From a checkpoint of a small transformer trained on Wikipedia.
Size: 10 layers, width 256, 2 heads of 128, MLP 1024 SwiGLU, vocabulary 1024.
Architecture: learned and rotary positions, normalized queries and keys.
Each number is 128 + 32 x the weight over the matrix's rms, rounded and kept within 0 to 255. Layers, rows and columns count from 0.

# layer 3 MLP gate, 1024x256, rms 0.114, rows 905-922, columns 0-127
[[146 109 140 167 154 119  81 121 129 164 120 101 165 118 150 156 124 116 112  66 150 114 132 151 129 105 136 155 173 168 155 152  82 108 125 123  54 103 109  88 121 100 121 123  83 100 116  84 139  87 125 220 111 123 118 111 116 132 135 103 130 138  99  96 166 104 102 175 144 150 152  27 166 151 135 147 159  88 103  96  81  99 140 140 129 179 115  58 151 152 197  99 125 182 135 100 194 122 179 146 135 143 131  73  96 146 145 149 151 122 138 161 155 140 121 151 139  78 171 119  99  96 122 152 117 143 120 116]
 [151  82 181 165 116 167  78 191 109 124 122 147 202  98 136 114 125 124 170 122 155  78  87 101 112 136 160 174  90 130  69 151 121 135 134 152  74 105 164 112 135 120 123  77 178 100 142  95  85 113 126 137 120 170 176  99 179 112 125 111 134 121 121 156 129 115 115  96 174 118 104  97 146 197 138 129  79 110 154 105  66 114 108 193  95  82 140 127 147 111 115 145 127 163 138 158 139 125 153  94  87 195 116 133 177 146 172  94 128 126 146 157  89 114  98 145 140 169 143 118  83  98 136 128 152 136 151 148]
 [112 153  75  82  76 167 167 146 142 161 134  97 135  79  88 161 170 157 189 158 176 162 111 190 124 107 100 102 133 158 148 136 124  82 144 151 117 132 103 137 105 142 135 186 122 101 190 114 116 182 180 139 104 102 148 158 109 123 144 117 136 160  95 120 126 159  75 116 107 136 166 113 154 107 163 199  66  82  81 116 142  95 157 100 172 126 131  85 124 115 115 216 158 165 188 160 113  76  81 108 119 143 121 155 159 141 152 120 125 137 141 121 132 119  92  72 111 172 106 106 123 122 136 156 112 103 129 105]
 [103  80 118 121 154 140 170 122  85  61  88 130 121 175 127 121 156 129 186 111 132 105  97 144 190 158 145 125 129 215 112 101 199 131 144 110 149 164  87 153 169  90 133 106 110 120 196 191 170 172 195 125 136  83 132 124  97 109  72 118  90  66 173 138  98 137 108  80 105 175 139 119 158 150 110 150 158 111  76 101 167 104 213 171  63  67 123 108 145 122  87 118 156 167 150 125 114 128 138 162 183 140 129 198 164 144 185 157 151 154 178 182 107 183 159 122 115 149  90 106 136  91 141  96  98 134 171 157]
 [175  98 173 196  87 127 111 168 176 158  64  93  98  81 112  99 156 136 157 116 157  86 140 157 149 117 176 145 104 116 145 181 211 109 157 134 133 137 104 100 185 100  60 103 143 110  82 103  84 174 149 190 120 113 191  73 175  75 166 103 129 107 138 142 110 145 127 103 174 118 121 127 141 141 162 122 192 129 162 112 152 119 116 140 176 107 126 187 120 112 165 110 163 157 173 111  93 115  85  65 140 100 161 139 171 146 162  86 117 149 135 119  64 101 119 169  79 141 129 108 101 192 149 138 159 118 115 141]
 [ 87 139 145 102 137 166 180 102 119 149 142 153 115 154  90 112  91 135 137  37 126 183 101 102 114 126 147 142 155  88 140  80 102 129 155 142 115 112  83  94  95  97 110 122 165 192 117 108 142 200  83 171  89 174 134  67 104 115 126 103 121  98 146 126 144  77 198 124 155 137 158 149 195 127 205 100 109 153 148 170 111 134 149 103 157 141 113 140 164 143  61 132 142  97 148 152 141  48 115  58  70  87  91 112 101  70 165 161 116 170 117 139 157 112 141 197 115 197 163 115 113 115 120 151 127 118  86 108]
 [122 173 123 105 105  88 103 111  88 132  96 117 183 129 102 112 115 124 114 182 130  75 131 162 129 108 186 135 109  88 133 141  80  93 177 135 111 138 100  88 111 136 130 134  91  85 150 110 180 154 147 107 157 107 131 141 115 150 136 170 176  74 190 101 170 159 104  56 117 147 103 142 130  98 145 120 131 116  64 134 111 106 153 161 105 169 162 156 189 152 121 135 147 140 137  84  89  66 102 100 126 126 134  60 187  99 130 155 111 112 142 108 158 123 162 155 148 150 155  95 191  73 142 111 153 118 124 136]
 [103  35  91 141 101  78 150 141 125 107 150 111  93 141 181  85  90 147 136 101 147 110 119 109 120  33 152 146 168 148 137 134  97 117 142 125 116 136 116 112  89 126 121  98  97 102 121 148 135 129 154 153 123 142 160 137 105 104  70 131 129 160 171 115 207 128 149 155 140  31 152 149 125  73 131 153 154  98 102 186  90 121 141 195 100  80 182 106  98  90 128 141 109  91 119  94 109 156  91 132 165  78 116 125 161  91 108 148 149 154 187 127 126 105 139 107 127  89 144  53 156  99 118 131 192 114 214 132]
 [143 183 134 137 116  78  79 169 186  92 102 149  95 131 125 122 119 112 109 142 200 147 114  94 113 105 128 127 149 140 105 131 199 130 153 109 134 149 118 186 159 138  93 129 125 164 118 137 132  93 105 151 102  78 168 133 125 111 165 133  75 127  98 162 147 150 141 156 157 130 143 118 178  61  90 114 155 114  95  95  56  97 217  62 118 151  83  95 129 107 142 116 140 141 120 111 136 105 121  94 151 137 115 158 179 127 169 108 108 130 203 171 161 188 154 117 105  74 112 107 182 124 134  93  83 151 127 142]
 [112 102 144 120 141  71 128 146 150 173 118 113 123 125 119 117 192 120 148 132  95 112 108 157 140 128 132 125 154 147 133 121 185  63 113 103  83 162  70  95 123 178 122 174 166  84 172  88 124 119  75 108 128  81 122 120 141 101 124 131 160 136 141 121 173 134 114 137 159 121  98  97 117 152 144 142 159 183 185  94 150 110  55 112  99  76 120  73 158 146 108 110 210  92 182 129  53  76 145 166  68 116  99 117 155 167 213  82 147 110 133  82  84 105 142 155  78 127 172 101 121 125 110 126 119  94 122 115]
 [120 148 138 162 100 201 137 114 152 151 147 100 182  95  90 118 128  84  49 140  78 125 132 116 104 163 108 178 143  99 151 106  87 137 115 137 115 124  97 183 110 157  73 131 171 111 110 119 215 124 141 107  99 160 124 139  71 125 135 177 143  86 170 110  87  87 144 150 149 168 122 159 109 131 143 133 118 154 121 133 201 123 121 145  96 180 107 121 185 178 103 136 143 132 143 128 116 113 147 108 125  83 172 121 141  98 137  80 150 126 122 108 116 123 146 122 126 147 164 111 167 167 121 109 114 158 145 115]
 [ 96 150 121 119 153 143 105 162 130 141 142 126 122 161 144 107 111 111 106  78 165 105  86 128  92 149 149 139 107 126  97 144 151  99  92 171 111 192 182 129 131 153 136  94 151  96 136 108 125 185 170 132  89 129 120 108 140 110 113 133  99 211 125 106 146  80 162  95 139 146  29 127 151 140 149 121 126 115 160 102 142 111 141 121 177 150 150 128 175 140  99 186 181  75 141 126 122 110 118 149 115 190 138  89 103 170 131 118 170 106 162 151 122 107 144 153 153 123 143 106 161 155 117 184  83 128 135 122]
 [ 86 125 111 168 105 125 160 103 178 111 132 149 134  70 146 105 142 127 161 109  56  83 119 145 151 142 183 114  98 154 170 100 148 149 125 152  63  97 194  83 105  82  86 150 144 168 147 112 125 152 126 162 130 179 200 176 125 161 107 127 105 150 105 147 116 114  59 104  77 134  81 127 185  95 158 135  98 141  52 157 106 127 122  98 152 110 154 106 124 144 124 155 116 164  82 208 112  98 139 121 154 139 143 159 133 107 121 120 116 117 172  99 146 129 122 175 143 106 146  98 150 130 139 146 106 119 117 136]
 [138 175 127  90 167 115 128 126  62 116 191 113 170 129  85 162 105 127 151 114 137 157  90  86 117  97 115  76 158 135 149 104 160 123 155 137 145 198 185 150 147  69  50 162 152 136 104 101 198 132 165 134  95 175 160 125 126 122  86  46 115 159  89  79 151  94 159 119 116 178 126 112 174  93 151 157  65 132  95 153 206 102 123 119 168 119 128 136 115 120  95  92  90  83 100 152 159  80 155 150  91  85 113 102 139 146 180 172 109 184 126  99 162  80 136 145  92 116 118  88  89  94 104 137  95 123  50 150]
 [ 64 132 128 133 105  81 167 103 103  88 108 132 112  80 142 134 106 152 135  93 134 134 140 162  99 181 112 100 170 171 128 103  96 126 142 181 119 159 171 121 105  82 114 145 153 115  86 136 115 169  60 151 143 203  78  57 204 104  85  59 120 155 136  80 140 150 127  87  91 146 137 119 127 105 182  95  99 121 148 146 104  72 134 151 111 134 113 131 124  53 144 100 153 145 135  62 165 161 148 137 158 147 124 108  84 130 149 199 148 172 115 112  67 137 158 168 179 143 151  75 146 111 130  70 118  28 123 158]
 [138  70  58  95  91 157 117  57 101 160  76  98 114 106  66 113  85  76  76 141 104 148 142 115 115 181 202 141 104 129  85 178 111 117 135 113 203 133 146 133 127 102 100 137 148 105 160  98  98 170 100 145 124 138 134 115  85 136 111 149 141 152 111 162 151 126 103 143 130 114 127 125 122 108 189  68 101  98 135  96 133 129 143 140 148 103 130 183 114 143 148 158  73 182 151  95 134  63 118 154 114 152 125 116 122 115 103 195 129 155  74 150  92 101 149 116 162 133 185 122 106 104 108 120  86 120 155 134]
 [ 83 172  96  93  89 126 106 121  70 138  75 151 133  52 150 171 144 121 144  96 152 150 136 166 111 111 103 172 119 165 118 111 174 108 138 149 103 108 191 159 123  56 124 123 123 127 112 110 151 154  96 174 137 115  96 140 142 122 193 171 151 147 142 124 141 176 149  60 114 164 137 131 137 138 137 148 130 144 126 133 162 139 156  70 188 128 144  86 106 133 136 153 145 127 164 104 179 120 111  96 189 151 168 108 190  95 120 142 113 102 112 130 135 112 141 160 178 102 112 130  99 133 102 153 162  95 149 114]
 [ 93 132 148 184 112  61 194 150 144 155 150 123 102 144 158 121 123 176 158 123 150 141 130 195 177  75  83 111 113 104 181 171 170 105 155 163 144 142 165 129 132 124 156 124 179 122 101 101  90 128 162 125 112 194 145  84 121  91 119 147  56 164 191 133 168 176 128 173 148 158 153 165  96  72  86 113 144 109  51 138  98 111  88  96 144  80 113 150 136 157 101 166  72 114 105 166 189 101 107 142  95 132 181 103 118  60 147 117 131 171 144 118 113 122 176 166  95 100 123 137  85 106 147 151 112 110  88 133]]
# layer 3 MLP up, 1024x256, rms 0.111, rows 905-922, columns 0-127
[[113 152 193  88 107 132  90 139 147 127 125 113 105  84 166 188 137 171 193 123 147 141 137 126  94  98 125 152 155 154 130 152 111 153 131 110  87  49 168  67 102 102 149 162  93 151 146 126 105  82 159 149 139 120 139 158 124 135 197 136 126 136 100  71 152 143 148 126 156 115 163 104 107 121 130 172  83 151  82  63 137 145  93 168 147  56  96 121 155 108 141 130  99 116  95 135 155 137 129  80 157  51 177 175 131 123 138 149 132 124 149  63  89 102  65 155 100 108 110 151  79  96 126  98 137  62 153 114]
 [147 106 177 112 119 126 125 200 144 125 129 132 140  39 162 175 112  94 125 107 177 138 148 170 120  92 145 106  94 116 126 178  82 149 134 126  94 124 123  55  87 178  96 140 151 137 127 103 115 112 129 144 151 120 140 166 163 109 142  98 206 104  92 141 113 122 158 116 134 125 149 150 138 177 146 153 136 178 142 121 106 134 156 105 132 104 109  94 161 132 121 174 121 145 107 185 147 123 124 107  87 180  96 123  98 158 213 148  95 111 112  50 174  88 134 160  75 126 149  93  91 135 138 160 193 128 117 129]
 [136 144  58 126 116 120 143 149 107 159 189 167 101 156 119 113 125 133 141 153 148  96 131 114 182 108 148 111  71 156  50 133 124 160  99 146  89 110  86   4  74 110  75 128 121  90 214 120 185 104 136 151  99 147 146 140 181 127 105 186 104  86 106 126 142  97 123 160 111 109 137 155 185 121 146 160 153  31 120 133 123 133  91  79 160 101 112 121 120  62 102 178  83 124  86 124 152 136 132 168 194 161 139 192 114  67 158  94 126  96 115 139 143 162 144 163 124 164  98 107 151 122 115 158 149 163 147 106]
 [131 119 151 139 155 133 128 138 130 112 139 132 168 123 128 140 132 121 108 158 112 111 109 118 146 146 125 105 167 119 102 151 127 110 121 114 133 132 179 162 121 130 127 161 137 113  95 122 126 106 172  94 147  94 108  20 105 201 112 164 194  94 122  85 102 119 179  85 114 125  84  89 173 113 107 188  85 169  95 160 110 107 156 196 151  98 141 186 154  68 122 101 147 135 108 129 106  97 106 141 123 106 112 114 129 118 161 149 171  57  75 122  84 172 191 114 122  81 102 135 137 118 141 180 103 128 157 118]
 [105  81 110  84 179 104 119 118 105 102 107 102 136 184 154 108  79 129 141 111 182 160 146  78 104 125 141 127  54 112 116 127 131 174  66 133 131 107 119  85  91 131 120 162 142 140  86 127 104 184 105 218 115  97  73 153 149 150  95 196  87 131  84 112 115  98 122  90 105  89 107 136 129  76 123 120 149  78 150  99  80 108  59 178 149 109 139 190 160 113  68 172 103 176 100 112 207 107 127 142 213 115 159  80 138 120 124 176 149  81 131 111 145 112 102 108  89 125 124 131 125  80 135 151 143 140 135  75]
 [ 82 100 134 104  95  88 136  67 153 164 149 157 127  69 138 103 110  44  75 140 115 123 161  96 116 120 161 199 104  77 130 148 134 142 131 109 129 151  79 113 127 125 158 127 116 115 119 155 112 188  77 139 127 118 146 144 126 143 151 168 135 143  83 135 139 132 168  85 114 111 189 117 111 140 157 144 103 143  46  97  83 115 103 105 155 116 107 128 122 118 134 136 176  88  98 171  79  92  92 112 116 205 131 131  43 149  77  93 130 109 115 162 126 114 133 105  81 162 115 150 172 166 149 167 158  87 128 139]
 [123 135 153 167 134 139 153  65 140 130 104  98 109 134  96 203 144 132 153 156 116 176 147  89 146 186  83 140  90 130 115 153 126 147 109 140 148 116 112 121 147  86 126 108 106  73  83 157 118 124 171 141  82 161 129 154 191 121 102  95 148  78 131 146 124  69 147 112 181 161 156 114 132 126 151 137 123 182 147  73 160 101 105  88 122  79  28 146 140 109 131 105 151 142 116 138 158 185 162 128 146 162 155 111  93 157 113 115 131 156 148 122 100  61  56 142  63 108  99 154 136 123 111 145 134 115 151 123]
 [109 123 140 152 143 121 155 127 124 127  90  89 165 105 138 109 207 103 109 211 167 150  98 187 112  74 138  91 167 129 139 153 128 110 131 158 111 142 101 212  53 120 154 155 198  98 123  81 110 116 104 122 128  69 131  86 206 164 166 200 139  95 124  82 132 109 151 143 185 132 124 135 136 110 185 109 154 116 130 137 140 156 126 104 178 172 193  99 158 246 117 114 140 150 131 117 144 151  88 136 166 170 153  82 140  80 126 155 139  86 104 103  68 159 114 125 142 124 191 111 174 134 157 114 108 110 128 110]
 [123 128 116 133 147 161 136 161 125 119 139  80 119 127 124  42 127 164  67 158 118  95 151 172 176  97 146  88 196 137 151 125 141  99 143 130  89 110 101 135  92 138 100 155 110 128 113 116 136 118  92 113 139 158 126 152 147 154 148 219 128 186 128 132 144 202 102 139 160 138 164 109 137 160 122 108 164  71 173  79 163 138 119  89 146 157 155 169 176 168 115 109 184 124 131 155 122  62  90 153 208  86 146 165 177 135 127 113 186 140 118 161 148 129 150 101 127  82 201 130 154 149 105 142 115 135  70  97]
 [136 130 104  93 144 160 173 100 104 153 126 144 103 127  68 139 160 118 131 119 136 102 125 147 137  70 169 161 167 188  91 152  83 128 104 152 127  97 190  62 131 152 174  99 108 129 115 136 123 132  95 140 114 156 164 108 153 102 146 114 144 150 166  55 165  84  84 111 111 114  79  89 124  88 140 115 195  62 179 111 140  99 123 136 177 130  74  74 131 202 142 165 136 131 105  47 193 111 113  63  77 158 122 140 102 160 148 112 134 124 110 106 127  82 167 154 152 115 159 121 148 115 128 165 101 192 106 106]
 [141 154 101 183  54 124 131 148 148 130 144 114  63 104 136 130  57 123 133 108  98  57 166  78 104  80  92 114 166 104 112 126 129 171 129 128 154 101  88 119 138 108  79 147  61  75 111 126 121 148 120 102 128  90  97 102  78 112 114 100 164 114 128 168 150 122 165 101 140 106 156 155 168 180 187  74  64 218  98 128 136 138 149  92 139 103 133 103  91  84 183  94 133 109 113 132  82 151  72 132 161  71 151 151 133 153  62 144 132 106 111 162 183 122 119  93  94  89 128  85 166  51 128  48 183 118 145  89]
 [141  81 116 104  81  97 128 113 173 109 104  95 107 127 103 150 147 133 147 130  90 211 126  76 160 154 125 106 154 117 142 128 148 156 136 173 108 113 135 106  82 122  73 109 175  83 176 148 123 106 101 106 115 145  82  95 125 104 107 147 153  98  89 163  93 129  91 172 137 141 167 110 109 153 110 160 138  65 110 149 112 121 126 173 150  89  75 157 111 137 144 102 115  85 115 137 143 160 178 132  86 120 111  87 168  64 110 156 118 131 156 121 123 125 155 134  81 139 147 165 112 146 149 126 143 115 114 133]
 [106 133 129 175 161  92 121  84 106 114  78 186 178  74 120 129 122 129 123 147 176 163 117  63  76 144 134 126  83 129  94 155 151 152 132  98 129 113 115  92 158  89 148 122 108  99 137 156 172 172 106 112 146  82 160 148 190  84 161 186  98 161 105 170 183  76 137 195 165 132  66 149 121 198 142 122  82 170 118 170 130 141 120 139 107  46 124  76 156  97 144  97  94 152 113 118 130 127 181 133 140 134 159 115 110 114 124 107 106 140 107 111 151 110 141  96 131 195 158 158 119 120 132 112 183  79 145 107]
 [175  93 179  88 158 115 150 127  97 172  94 122  68  99 128 104 119 125 131 159  82 149 136  70 164  95 157 115 192  96  65 163 118 110  90 117 117  92 122 160 165  91 107 173  86 139 154 120 118  83 131 169 102 140  90 137 172 143  99 173 153  81 145 180 112 148 107 166 176  96 122 149 117 147  61  82 124 179 110 126 108 147  88 102 171  95 136 145  68 160 115 120 131  68  73 179 172  84 144 140 147 180 116 133 146  94 136  98 112 105  52 142 125 126 178 136 128  85 127 102 102 135 118  91 115  84 117  91]
 [131 138 155 128 108 214  77 189 172 122 113 161 223 143 133  65 166 165 162 103 136 127  84 101 184 156 165 111  94 112 132 111 128 106 110 143 124  92 124 150 136 109  75  89 143  72  75 140 101 100 126 129 113  96 109 122 161 175  84 167  69 134 142 153 142 117 129 180 108 104  52 155 139  53 161 111 137 164  81  97 133 155 133 119  94 118 138 149  62 108 141  84 165 114 148 152  65 108 118 151 169  89 123 138 136  99 168 156 137 103 145 159 102 107 150  65 118 120  78  86  97  97 140 100 214 110 129 118]
 [152  91 126  77 129 181 177 108 120 180 101 108 115 129 115  73 118 135 111 146 172 155 101 161 123 170 133 112 119 132 108 218 111 116 149 103 120 172 104  91 144 125 131 159 194 148 196  97 131 171 115 146 120 147 122  83 111 185  51 174 162 128 113 143 125 127 128  99  90 194 140 135  84 148 137 108 169 171  70  94 122 109 105 129  89 127 164 148 132 105 109 146 131 159 162  88 134 154 150 172 166 129  88 107 180 164 130 151 114 137 150 155 138 137 133 163 132 138 177 129  97 108 110  50  98 147 171 139]
 [138 126 176 113 203 147 107 185 136  94 145  88 194 166 150 145 108 155 124 147 103 127  99 109 126 161 156  82 159 131 136 107 141 101 120 168 201 179 118 110 131 151 138 119 122 110  68 136  83 117  98 107  85 126 139 119 110  46 126 107 156  79 122 129 116 115 137 149  88 147 102 181 149 137  99 123 186 136 167 126 130 138 180 111 145 134  67 167 144 119 188 137  69 113 153 136 120  90 191 203 158 105 109 166 108 134 125  70 142 145 120 109 120 164 130 120  93 111 129  81 117 129 149 116 139 144 119 144]
 [143 172 169 110 130 120 142 100 126 177 122 102 129 141 120  91 143 166 137 133 127 107 153 165 179 193 135 157 106 113 102 148 150 101 125 141  92 118  83 150 136 125 123 196  63 108 144 146 127 140 136 168 125 142 135 170 186 130 155 170 112 140 165  97  97 124 130 133 107 101  84 176  73  83  57 102 153 149 148 118 137 135  98 149 163 115 115 183 157 128 149 106 163 110 151 145 139 109  85 108 139 107 118 125 117  97 159 138  65  99 108  75  99 144  67 173 179 127 191 125  87  50 138 141 103 128 181 129]]
# layer 3 MLP down (transposed), 1024x256, rms 0.115, rows 905-922, columns 0-127
[[164 162 117 131 117 162 161 119 135 119 134 107 180 129  93 123 106 117 137 171 107 149  81 110 140 125 101 119 113 177 142 171 117 140  71 100 148 115 135 132 132 130  65 119 143  77 111 170 126 117 131 198 145 199 109 131 117 113  74 126 155  93 103 118 135 142 128 158 101 164 124 106 136  99 163  95  86 144 156  97 116 152 154 118  75 170 150  76 117 172 111 106 108 141 176 148  75 112 112 145 185  63  89 110  74 111 171 122 107  63 126 112 118  61 151 177 229 133 146 198 153  92 180 108 147  95 106  65]
 [111 113 136 177  89 113 165 121 151  82 133 126 164 142  87 138 124 123 151 145 117 107 131 139 123  79 149 118 124  86 195 120 124 131 138 112  74 175 124 150  60 127  73 106 122 104 101 159 172 139 114 161 169 130  77 107 146 147 134 168 126 149 131 119 119 134 163 107 151 103 194 122  82 105 164 105 123 132 108 151 107 158 107 127 147 135 133 161 152 109 129 110 179  86 119 155 128 120  88 157 193 142 126 170 158 116 109  99 122 188 129 150 183 151 134 188 116 137 120 162  88 138 205 189  98 123 108  14]
 [128 148 131 101 130 116  65  89  96 160 134 143 134  63  94 199 134 141 158 143  91 177 129 183 104 151 161 103 157 123 150  92  99 139 133  87 139 126  93 105 117 176 124 116  92 186 119 194 125  99 201 134 165 115 108 129 119 103  66 158 132 125  91 100 131 123 147 100 107 193 122 155 138 127 107 155  81 130  89 118 199  51 176 109 102 140 161 142 128 163 148  64 126 169  52 151 170  55 115 127 116 111  84 159 165 108 125 118 110 100 109 140 134 111 123  65 144 183 133 151 116 145 163 124 114 122 166  62]
 [ 68 115 127 145  87  53 149  97 171  94 130  99 111 139  97 115 112 137  43 116 128 159 105 134 175 135 138 124 126  90 152 149  99 154 152 133 115 115  85 163 139  78 141 130 170  94 105 176 105 165 157  69 184 158  71 123 135 138 172 142 156 145  98 108  99 136 154  94 124 121 146  79 100 157 102  97 158 129 117 111  98 153 169 164 151 154 113 122 160  96 138 113 106 144 131 140  79 115 162 137 142 110 130 144 117 167 126 134  97 187  62 115  81 164 169 124 142 102 177 127  82 104 135 117 104  86 131  57]
 [121 148 116 122  98 139  88 131  85 100 115 147 158 147 160 136 154  92 209 100 119 171 108 111  82 107 187 121 157 137 185  64 152  53 155 176 114 149  97  90 117 137 163 156 120 142  99 129 156 143  89  68 113 123 151 168 142 116 129 122 130  63  87 166 104 165 137  87 136 109 137 149 160 128 136 108 104 153 170 152 148 142 166 107 151 118 144 123 142 104 110 119 116 129 101 123 112 145 135 161 144 100 145 180  99 138 104 121 167 150 130  86 164 181  80 188 107 129 160  94 171 147  38 149 102 124 143 125]
 [101 140  34 134 159 131  37 142 106 171 170 167  77  92 178  74 137 128 149 124 145 165 172  83  89 133 107 147  74 143 132  95  73 177 170 136 134 180  96 102 146 109 121 146 110  98 122 125  34  92 165 170 130  94 133 102  96 119 133 163 137  92 103  71 115 190 172 120  99 148 119 146 124 154  77 144 145 103  94 113 115 116 167 114 161 106 138  91 168 171  83 137 155 169  93 174 174 133 187 102 127 119 128 172 131 117 120 128 159 145 102 139  92 140 194 102 166 101  82 169 168 118  85 108 168 125  72 146]
 [168  82 112 158 151 151 130 136 109 135 106 149 124 164 142 127 121 128 142 122 189 193 169 103 170  93 114 128 158 136 121 138 137 124 172 159 166 137 147 126 133  95 119  99 157 199 128 151 132 116 161 131 175 138 152 138 172 133 179 134  85 124 118 168  95  63 144 140 137 136 115 101 154 140 126 117 108 139 193  74 179 117 116 118  79 101  93 147  92  95  95 135 110 111 166 148 112 182 129 152 142 129 159 110 182 146 127 100 100 100 101 142  87 121  49 147 124 106 154 140  69 145  74 136  44 148 148 211]
 [128 120 201  99 121 129 124 104 130 201  96 122 132 146 137 109 135 147 156 167 142 122 125 127 138 115 133 156 100  98 147  90  83 149 188 102 150 119 121  68 157 184 137 151 131 120 148 104 132 150 102 182 129 177 142 130 124 104 134 192  84 139 130 155 191 129 154 134  88  74  36 107 128  81 135 137 185 205  55 158 134 186 115 179 154  87 134 122  82 121 163 139  88 152 145 125 125 197 159  87 110 131 137 113 118  97 122 154 132 138 101 182 192  91 161 167 169  67  98 133 167 108 110 150 152  93  92 103]
 [ 64 155 139 143 133 153 114  92 139 158  78 196 190 112 158 136 202 124 147 142 181 109 110 168 129 151 128 136 134 123 113 142 126 133  78  49 147  75 106 118 140 111 112 132 102 105  49 140 100 103 155 138 105  89 157 143 122 161 131  92 117 139 163 119 151 148 115  82 142 168 125  82 116 132  58 169 143  98  87  96 143 134 136 132 127 101  99 148 120  99  81  83 145 154 160 107 143 156 105 136 153 169 124 172 160 105 120 126 114 128 180 109 136 101 118 105 119 100 127 163  99 187 179 148 128 130 132 152]
 [158  94 119 130 135 119 147 140 157 111  98 143 160 136 145 126 105 169 124  97 105 107 157 137 148  96 134 114 101  86  61 116 166 157  88 127 170  96 123 141 139 123 140 158 139 138 116 101 109 127 141 148 119 110 135 112 180 130 121 121 116 142 130  97 139 127 150 133 129 159 130 113 108 137  96 170 169 151 123 121 143 115 160 140 158 145 158 130 105 143 180  92 100 150 125 167 164 123 147 133  63  38  77  55 121 185  79 139 156 128 103  76  69 120 115 129  76 100 122  60 153 102 192 217 114 117 136  58]
 [173 172 140 138 162  87 149 107  82 128  96 140 162 132  85  85 152  86 125 144 134 170 181 139 170 108  93 125 138 121  75 163 138 130  89 136 101 129 166 123  70 194 123  84 165  92 119  91 195  88 119 141 188 145 126 174 215 155 176 119 106 102 158  53 113 118 120 148 152  96 140 134  64  96 107 130 110  90 125 170 152 145 136 156 115 131 129 145  91 110 174  96 138 146 122 154 130  91 135 101 170 143 195 109 147 139 152  90 132 104 164 118 165 123  94 159 123 107 177  91  87 184  37  36 119 149 172  84]
 [114 138 122 135 127 133 111 172 188 144 140 161 100 146 121 192 133  66 112 156 161  85 115 115 131 128 139 165 155 110  82  85 123 149  92  71 133 156  97 134 170  92 141 138 128 168 121 142  94  91 145 133  15 101 167 130 120 165  89 136 124 150 112 163 142 103 106  90 111 145  76 173 128 138  84 147 149 120 157 105 133 119 114  95 149 122 104 123 119 104 126 175 123 151 163 161  82 180 126 100 143 142 132 114 143 134 145 143 128 159 109 128 130 109 130 121 153  95  91 140  97 112 183 126 154 121 169 255]
 [141 160 138 126 113 138 119 165 142 144 173 185 103  78 128 129 161 123  77 157 163 112 129 133  58 122  92 130 110 135  85 101 137 114 112  81 141 133 123 108 121 192 179 128 108 101  85 126 166  29 140 110 160 121 134 137 127 147 133 170  88 141 129 172 135 105 136 154 150 129 139 141 131 155 130 164  55 100  92 142 134  76 157 147 105 155 117  91 140 190 160 105 100 102  62 106 153 184 161 126 107 154 105 160 100  70 127 121 107  95 161 102 213 145 133 149  67  83 172 126 125 137 205 122 119 161  89 117]
 [127 143 123 153  98 130 178 134  97 155 149  60 130 120  90  95  63 207 153 152 134  64  84 135 141 174 132 164 125 140 188 107 139 118 153 158 172 142 155 142 135 151 121 103 132 103 130 148 155 131 146  85 114 143 123 201 133 153 118 126 140 168 110 175  91 153 163 135 108 189  98 203 161 105 141 120 146 147 163  82 154 131 118  75 142  95  98 141 104 116 160 119  88 152 159 148 157 120 132 161 133  96 132 160 178 100 104 113  77 155 122 101 136 154 145 137 138 110 124 101  96 141 206 141 202 141  58 141]
 [179 156 145 129  77 111 152 127 130  55 126  61 142  79 144 125 152 115  89 110 131 127  92 129 144  98 136 121 114 128  72 147 110  80 123 149 130 157 142 130 149  71 146 159 100 113 136 142 145  77 113  97  69 101  84 124  84  92 147  75  59  83 119 134 118 175 112 131  87 102 147 153 177  85  72 138 130 192 100  99 155 183 111 142 160 133 104 116 138  59 126 125 134 131 166 161 127 145  74  96 166 137 126 130 115 146 152 148 152  57 124 127 131  74 147 105 124 121 128  89 157 114  41 104 126 101 111 146]
 [129 126 128 150 119 122 141 138 139 179  70 212 134 110  60 142  99 105 111 134  85 155 140 152 103 107 103 123 161 175 118 129  83 149 127 109 125 189 117 120 155 104 148 112 136 152 193 121 173 104  55 104 206 123 113 118  80 166 131 132 112 136 115 103 133 187 134 131  79 181 131 114 143 106 214 121 112 165 105 108 116 106 123  96 144 122 170 121 125 147 133 116 115 147 136 158 156 140 152 114 169 146  74 160 156 158  91 155  82 201 127 146 106 118 132 143 142 124 127 126  58 109 204 112 105  83 160  26]
 [163 155 140 119  93  98  77  93  93 143 144  82 117 109 104 177 159 142 136  76 130  86  91 171 117 117 155 129 139 145 136 132 162 107 151 123 149  80 105  89 125 156 166 123 135 142 153  93 124 177  70 135 109 123 159 149 145  84 151 143 139 159 233  69  79 126 141 140 121 149 121 107 108 131  93 112 189 186  73 137 172 148 161  90 167 103  45 119 126 138 104  77 121 109 136 135 174  95 148 151 191  85 122 129 109 125 157 141 123 138 141 112 123  89 161 101 115 153  95  91 112  72 142  60 112 117 135  69]
 [116 129  95 127 162  86 171 139 161 153 123 186 159 142 178 145 125  92 106 144  80 167 105  90 157 179  95  72  76  79  79 131 105 100 100 116 175 102 111 110 125 117  89 153 155 120 158 107 150 146 131 120 157 174  89 105 111 127 139  99  90  98 132 147 146 112 113  85 133 103 165 140 160 151 106 139  94 144 135 120 127 151 180 141 140 192 183  94  99 169 165 164 120 146 136 107  72 101 142 139 162 152 116 164 153  89 101 141  56 117 134 113 117 108 129 105  78 101 120 138 143  88 231 147 178 194 104   0]]